config.toml
num_hidden_layers = 9
hidden_size = 192
num_attention_heads = 4
num_key_value_heads = 4
head_dim = 64
intermediate_size = 512
vocab_size = 8192
hidden_act = "swiglu"
norm = "rmsnorm"
norm_place = "pre"
norm_eps = 1e-05
positions = "rope"
rope_theta = 1000000.0
rope_fraction = 1.0
qk_norm = false
attn_scale = 0.125
bias = "none"
tie_word_embeddings = false
parallel_block = false
init = "normal"
init_std_qkv = 0.0332
init_std_o = 0.0
init_std_up = 0.0332
init_std_down = 0.0
optimizer = "soap_variant"
learning_rate = 0.00574
beta1 = 0.95
beta2 = 0.95
weight_decay = 0.084
lr_head = 0.0201
max_grad_norm = 1.0
warmup_steps = 200
schedule = "cos"
final_lr_fraction = 0.1
batch_tokens = [65536, 131072, 196608]
max_seq_len = 128
doc_mask = true
train_tokens = 447400000
max_steps = 3533
dataset = "wikipedia_en"
Each number is 500 + 25 x the weight over the matrix's rms, rounded and kept within 0 to 999. Layers, rows and columns count from 0. Numbers have three digits each.

# layer 3 MLP down (transposed), 512x192, rms 0.168, rows 419-452, columns 128-191
512528504561501525525491493544509506473483516491492502479561507503560514493506454494523519518472500532514502515500503492529491505542514484521487486485527535459476496465527512532467495526509515
484506532487552517492521502481470492500459478528497491493537471518498524489507495491495488524489531490488512506456457496484516503524504521487507566520539518566437460536544491490510532543463569
533503457472506506481431508539526469513536494508517462507516500491496516502516489498499476500451527588532503475531498471465471531452528490480535502515469497482483492495498495509466513497505531
492528476512475458508501498550566489557476523494510519496507522513551483479543478560530494507456496551539497515492485533522442467500506534553518499493473536486493482486497421461485503543492482
472556537545516443473482564494475465491464474528469502523561510459515480529510473521523513525505524508454495480510529524476512498558486471500515511505520461456517523513492477500499486489518506
540516482469480475492488485502525494494535497461463495491501448463530504552491494476495541448512545486480487525572510475532485555478456481480490489463484470532480501533499512508532490491520480
553497498497492504508484475463528511450477452502486518473469523502484526502494474426509510475479483478521460497478483497498500471522515550552426480526524524504447545524456483526530498518495481
528501499475506474518479481510500514501534508514544512457501510474508461511478436483530511435482502465480507503516489531515493482515496509525496485509497558487510475524490520548525517461490464
482480518507479506513532445477483515539489524494530510450506506502494519517546504507513527487464483518477486525490503499486517499491525511494509536503543518504544523514494483492518482486511495
468478480523474493510504556473502497516518520511477469483487466492468491482491525488501516505451516498438525515511466465478521515517467512519513499466492518533529504499535465490485485513483498
491491527488496481524455539460511476518517505507535477510557498522522442520514514473501542495482537517479506537492484509475514505536520473476520458519472476497490507488517532502535516496532482
509535508522547493527510467497545497500443472518535498502523479513506527504556442500538471493535488507468463506504478479498512485523492503520509508479587492504539483474537543517497529519465508
509471492539509536480485541494520525501504468457530507472490505484501515498524518513543515476465539521494511497467473478495465490534501448462467438465505501514500525523487492514479496533520526
549489475498505482494503511519492517473507496495506490506515554489526495513490536523502479478510484461527451497513530499488473515509514468499550498484467466511513521521502499518489503465509461
530493527493489459508495489518501510465527497507497475500490507475499474510539483517512474505489518490492490523487492473504478481511517570498487546510506474508482523537497523532499510537493423
474516461533501532502482508551489474519503490499555515484533513505522533473495559498513505504499509504480493505529524518533526526511512533500517528479525492477504478483518495472520537518495496
548486496463468446498462483468459511500505528499521474417521527470495521470542462529507511503478521454499467510461512503487473515480523544484506536506498516437508484506482527508514453526465485
495485491511490529487502516496489513512463528501493509522516499477523502502504497499524519485491524517491483473507514512478513486535507478486490490538489496526505468521488508460502510511519485
470501511458495475484562530519515491507500555460536476487501491499494492505493464483489507500525501486474524520486531512546456461462556489520504465499508510494522530489486547527512502478510493
513513491510480522528447478515520512418500511491474501468535499504486505498509454462493517497497485498510515504534500467552495509497538514504503487525505490491509505501492486488506493513518528
461514521534462541413496549493460497509528488511490502482526444481465508527506470534475533488483510505499490534495542460549498511468478496533499501489520502496519498483511484557482513497530452
496542503479539509502475511553549510496503497497512545493557501523506484521536493489437534458489513466500472448464503491489471529465495534502507472508490544519508495488488498480506508511533508
516520502575494501500523527463538501520513507499465476510472534434447480497530516472496529538456539524484488494482487501490474523470479522531483493530524480553500472482546464492544500474509542
544559546512512477477513493524545443510486534549535512484508499461508531469489486498470529516526463541523512496494548471510491490494521486510513456483476495456525485486470467493508535452491524
495474498505522536527498579501526483469488529569534482457498514514475524485469553505554508478529500500491506476529479490487517487509491521513570445478475524523490528489481453522517540546470524
483506518484466497489540520506467518489498547487459541564516482498491525510492471460537510478535492493511456508506495462480488497477539505463481480542518521510525522505531532499485485470528546
492508485518491539496485511498527526482506496480508492506486480490478493527549520475488520498489507500465480478514480504503501537511470517535495525507491497530495477462516485519510525481463505
495527534526455527504507549495464511520481510506471488515467454497467512507506533516503504519510521519475451489446535505502463474542494521476445488497495513487495455539481517515445526469506499
489487488489511531493528499460506512513512505511511453538568499476484542506503543519506496485514515475450499509520496526498478502495498459514502482477507499525523487474478475488461502528472530
474485512525452545575509501455497492545555492496550510480518538489505507476434479501528505534522524480476544450476493485533562527480491497545490518493544481507472515534509514529452515537516504
503468503509528570489482505510469505526509509548470503444452458532517513510490481479512480450449493527485486502557491532457514490473504491519519484511537494569477496510545527478499551498511468
465463502466497524547487482499472471518502483509436491486497526443512505556469538499474502454501463450488496520572497558477496499536513486521451483488521539483502515530505499482527448508521483
524484485482480516470524523475569527475478496468489480487487473521478484521518490484497503494498477488501457506479500494565554480478530533532484478497499507481536506479498491497507511495561515
461491533486475489475508474518487490466489537509524513527506475524520464477523509494523526499506485457520540520487519469466494542510510497471488521503493490517490543503504525492491517498475505
# layer 3 MLP gate, 512x192, rms 0.183, rows 420-452, columns 128-191
562516460537481528509483487485467505484530474491478477493497495494492473487485525487544489460552476497468463511502515519537515527485514483529491489489471499473520530510509483528494500453549530
522462513503516434526498470548479472517502477499485510506509500523531458475549530473479544491468499479513512493520510498546493479503461524510472543504525507498493517473480453516526500490509533
480489504510463488443437506516529488483481493494499498508544519485513476505493496485487488475492483529481475517498498491531447440450507485511520505505498490495476521495510480471499499510464514
512473534506519488515466498548495501500537471460482553552534505467496456497492461493506513539522486455471483521494498449501471518533504517496496512521548491474535512521472497480464501478482484
475517462489514493516551497542481478487472474490529496484548504513510461507539460509482493498456489511505516499500506524521513529520505519482525518488493493475477513507510505468487497526503529
498501481529483474471489508516483535503497501475493493491544516509485502508532513504491469492498483517502513490525504503531497514477497548499495528500460477457491521506523521488532454494555539
536510521498487450506520517448520517498526473483492493539492526441535472516492499505519525460534501524508525517481492499533472481480547477534461555471543548466483496496530518478542490493488490
483493469480543512509515449499457472488526511494516492491496527479465442500547500530482512478502507498493503505490458495491496493496503539532506531465514516531512479515510479499480500458523487
506515423495479526506513522509473493543520496487491492431512459464499529494562502496455530508467497513506489479479458457512518505525457509478492488459494508508451506471518473491489485515501498
537464460537489495532480472461487521493497513482526525510505483484488518485497524513535526540525481483485502492546543479527493466485480528520451481504542480502478481486506471501472492526501485
486528508462451516522503453492548489503447516475532529478526480475516512461509511544511488459497504543505478515513499443504445513513493533535485489479515474485508542503511465468478481472563553
551537517522516487509493513512498464518499527503510505469455526525512501525462489473471513487496499503475472523532532499458504517503514497496490503479502508528489449478499490481483510501498479
480500451489422541485523439514484553499499522528510515507522502525488486517470520529484473505537497486506503513486524497504492493516523450542559491484524502501487497519492560530501495491474485
478508470489498513501509481540510495518508505496490506559474502525475497505488505484474582532529488534515514509525530525521473562500467479514511478513505470470506516554487455416493485497492524
530468531488494503509463480527443519507498491517464512469550479511537456480463494487534533514497499537488512460522510499496488505499502490543532504482523511500516539520507469508529534469506468
452515522494505519484496503512481521495514504486494497471489521529480494517467521487496484516547489498479529483565449521506527469505492480490518496530478507491520512486491496521467516499516505
454499481471513500479506520563455468466524503489503498518477490519549517549521535489517492522503561529523499500496527507558483472511486462490479505513482539495475531506492518510480491495478516
499447504538489519468513506443538537519531522514508459500494487520530520515534474514498527497490489499554530461464537476470512487515509511494488477488520527494526515501501496468508528526522528
508482528493468523485519530501461471542523504518511506523506491496539507510434504525518480510501487519508504505501554525519476518508515527511540479493514520514519526463473541482501459497464477
456496493487529537478502509500470505541556512468527528494520449483471547541491511506494495522542498490466503478536528467476540528471488508478434531457501514498508508509495505528488519491514432
508515465509457495566516459452529494527485495540510492505478461466531538465501510495508502505488518550473468503508472548510551457516519466487525545493482461511547476490523542494513485541470499
514518536458477526460490453495426541475497548505533483536494489530539503492471505483486529538506477502512501473498506498502487513510474459531504497495517487500458534518492520518493501541508468
516478525495495509479501501493505555514512493528465496509453476549483460478525518502448492540499503497520482502523507523485479452516481504495471517489519484491479513467481548503497505486513480
506492478485478508555480507482457526513510492512542469488484496503498480499468523496491523524495520458490506457508514478533525493474507547443516486514503508477465486457502457504505504508501498
519457497506490482501507509519426512510484505442449526486536510513492488507487498509467451492487509445502505437557521502539494506538471508463494460486519497475496491510514507493493473480549501
520498487512532532540484528539454469524487467446539461521485526521493525492510525475500490520498482491499516493501525526504454531471558484532476510469505514473528523474508462495579535523479493
523510509474500507507483480489451515464498554504520519519502489464537532487548487499495490493465500519512487452540479459529494473509510537509477519450486510519519482521482482504518506484486503
480459484490514475472478513489487492486478486467513498534476510539503461503523502485549492505494514470505492518529470514495492466482524481450503513461513518493489481476565507496481520557497507
495478459465504568520537454521472488488523474501492497474459529430476518485520513537486449501499463544486491489523485507494502535438462537518473526487457524485521541483480517534476422460474503
531513519505484529478530516475467521504519440509503479478514500538539477521462473532507480462534501487508482532491481502448522535558456528522533401493514513504505468478495483514499512457541487
501499482467477491541498502513453500522500501506482470500500509483494504493476495520488463514499483517492490491504541515476519494524568515482473480501487529498502500480534520536528514485497492
467507483505499491524496483498437501515434532544481490432497491487518505499479500548538491472524483524534467508511452496502515505514480561526502509479515517522527511469489520527466511457523515
501534495520511510487511503488513502517499489473482507480490545516484513530508500476495504476472504505486500486492488520516510454498454494538520476492465498495533485507502495487502509477516495
# layer 3 MLP up, 512x192, rms 0.185, rows 420-452, columns 128-191
513512498515519475521505504525486457514550475503488453539473506448470478489520522514499538505552469543505452488521527528509541512482482519484540471475524477469529519497481501539520430503490470
514526509535508532536499499465471515511491490563474484472504467472476521517461498494469488500497473517453493499493541475515529546474443475527460497478526538505529552510485467504543472496501502
484452492564489520494456498523481511496517509519500534491557527486531474485523506499493497479493494532550490490522521557514510463491513518498540459465490490495492468466481480474497478509436475
472483500436525494509521477509427500492505519480493462506470490481512497453472522484464510494516471523510502507487457483495501507531504462507514495512481456506493484531511475466521508490511546
477470514509448483494473484515496479480509529517494478497552477513504491488475490518499458515505513479515482497459534488477537477497519475504475518517498542484536533521479493496492497465521479
540491508495467496496443504502516489500525537503537462494522489493518483491502534519514475513499496520483533507497533495504522523478511480467538473528501499502529445467522504489506511475505481
491486495542483455466532469447510531474450495495512474522471512484493472486521516486517544522507474507526506495545449495469532523520524468508499518532500433483516499489533549522489503525533516
444500485535526499509490480527534492489543508492501483563504528478453475509510496515495498458529520461502499475493430546484538493497505518555501495480467519479483439547488443485487514493518496
489486496509481525513474507497520516500497493507537527486537499525515548490514491493457489493531485480486470492520527510527472402535472457516471511505512497508500542458482551501522519523543490
507510517492525500491474523460488509503459544472526474532514486485519516467500493527514552477535466508500499528532476504489516512514493481508542510520479478517484460488482518514505524478486547
515484483490519527501497494498551484530477531504551453502499497539435533512485475547530479485508463521520489430500471517493588486513496494450538523485548482498526515437497541475500511465470455
489487496468463518515497484519504522497523462478472471527504508482508495493491475510506495500501493468533513496501529460506494494477515493484501480510494536487517498486497471530509517494500487
507484539532453516532487484447496495528495518500478510494451465479479537494524468454456499507505494493479508474512488500488539518503496522538488474519542510559510519495435502496549533538486520
530475501483468503450492535508482495517532506511487482475505496488538468504500470534520458490509491489497479501462490479510465493476547495518510502494502529496498495510473499542461504467487516
480463487517522526492518464523472486492541486535469505526524462499497519489489453481497495477476503563546475475543492518498500466508482524516511469474476541464534531497532465500495507506500520
519490502470500508442476506523539499531497502530548493473501498507524533513466471464447492507526502571470504483501480517523466493495485532482509487491565490538498481480501482474502471524536524
484522440520479481468503513538464468483517506501490501508483540518496506491508541504494473522497538459532499497540492502518533489484463492504506503530506515490501510471484493519522503518501497
530524472516496523499501507489462527482478480522481489516540498507527502494488489511522501460556469506455504514536492532510520541498456487471488498485508478511453517487496498499481481513496508
498433498488507494498506486529484487461484578475513509527511503472471481459537510489498564516463462504515516480536477456494508540500476466501511485511481475454489459484523473485492502540486472
480482466469505525483446527514534512486512513494508518521510467471487518521464465487482526490493464484481491473507517555460469475496495486559461526490524454472448522525519451482518521470500521
493464512502494492510517472490511482490480492500497462491494487519519454534492548515512519553478484515502503518508505447518496492508483505500492471460542489481478500526509528471497522478480515
574486493507509513484511469487470509498477538511473453500467501491498486537543496489476510542507472515518505477534479539492500520484521502506473500564519513512487537511506466511523510451478497
497473480524501473534498509485463554523533448474485490510488543542467480485582508474488468528469502511514490490493546511491508464516517495513528547499552482532495522473480542497534452527535504
471519473488491479514501516481487530509521477469484493511461498513479475488506502528504474508535530526539497488511489490511514513528485486515496534511492464494457487532501470509478535496477487
486513573530484492500519454527477508528469539534539460493515485481493501495474504482521476473530493491481440477502571547452516499469532474493506470510465524514499527513472495497550452506559493
525481520445498520527498480512505513483509493494506505447489508511496498446464499463444493477503517525505460491519466504512486526496482517528471480534512503511501505496495480542506478508547482
500510469528495509494505483485494500483510543529503462493528538498511483487517519482523498528519479519485536444507500490520516484507532514531532508457523488502542500517483436494499502500503493
464493513527487495535508498518534498508498473477524444484507495485521474526521528489520492502540555524483504472497487529516454482491518462486506475482495529515533487476481472482504507503511503
505497518508501465482536526472525527554479451474487540476501505503498463453481466482464516540466481490485488467501475469494555525546555507461494507498498477472501511516487505499499521495501524
500508484484544507537519499474496503467492516454531460471499487492458484543487525519465529458486547491464511507469493479422461521551518525525512504551522525521470474458504480482480525515513513
502541494469536470451539514538495472505470515513523489465498477477472508459530497465539477535492530534505436519475519519470479508468503550540507494433468536500499495492508500514522494476497526
501505481492485479450530495503529550536513462438532507481489513546478478514522508465530481457515506494468490499519521455466540504489482457511457482510508529472529473481503505485564513495492499
481502473511488511501510529526506472499522480515504485512487502502490517500506507496530522522492493516504477492489495511500515512496500480505498523508472473529479525529494479473519513482463513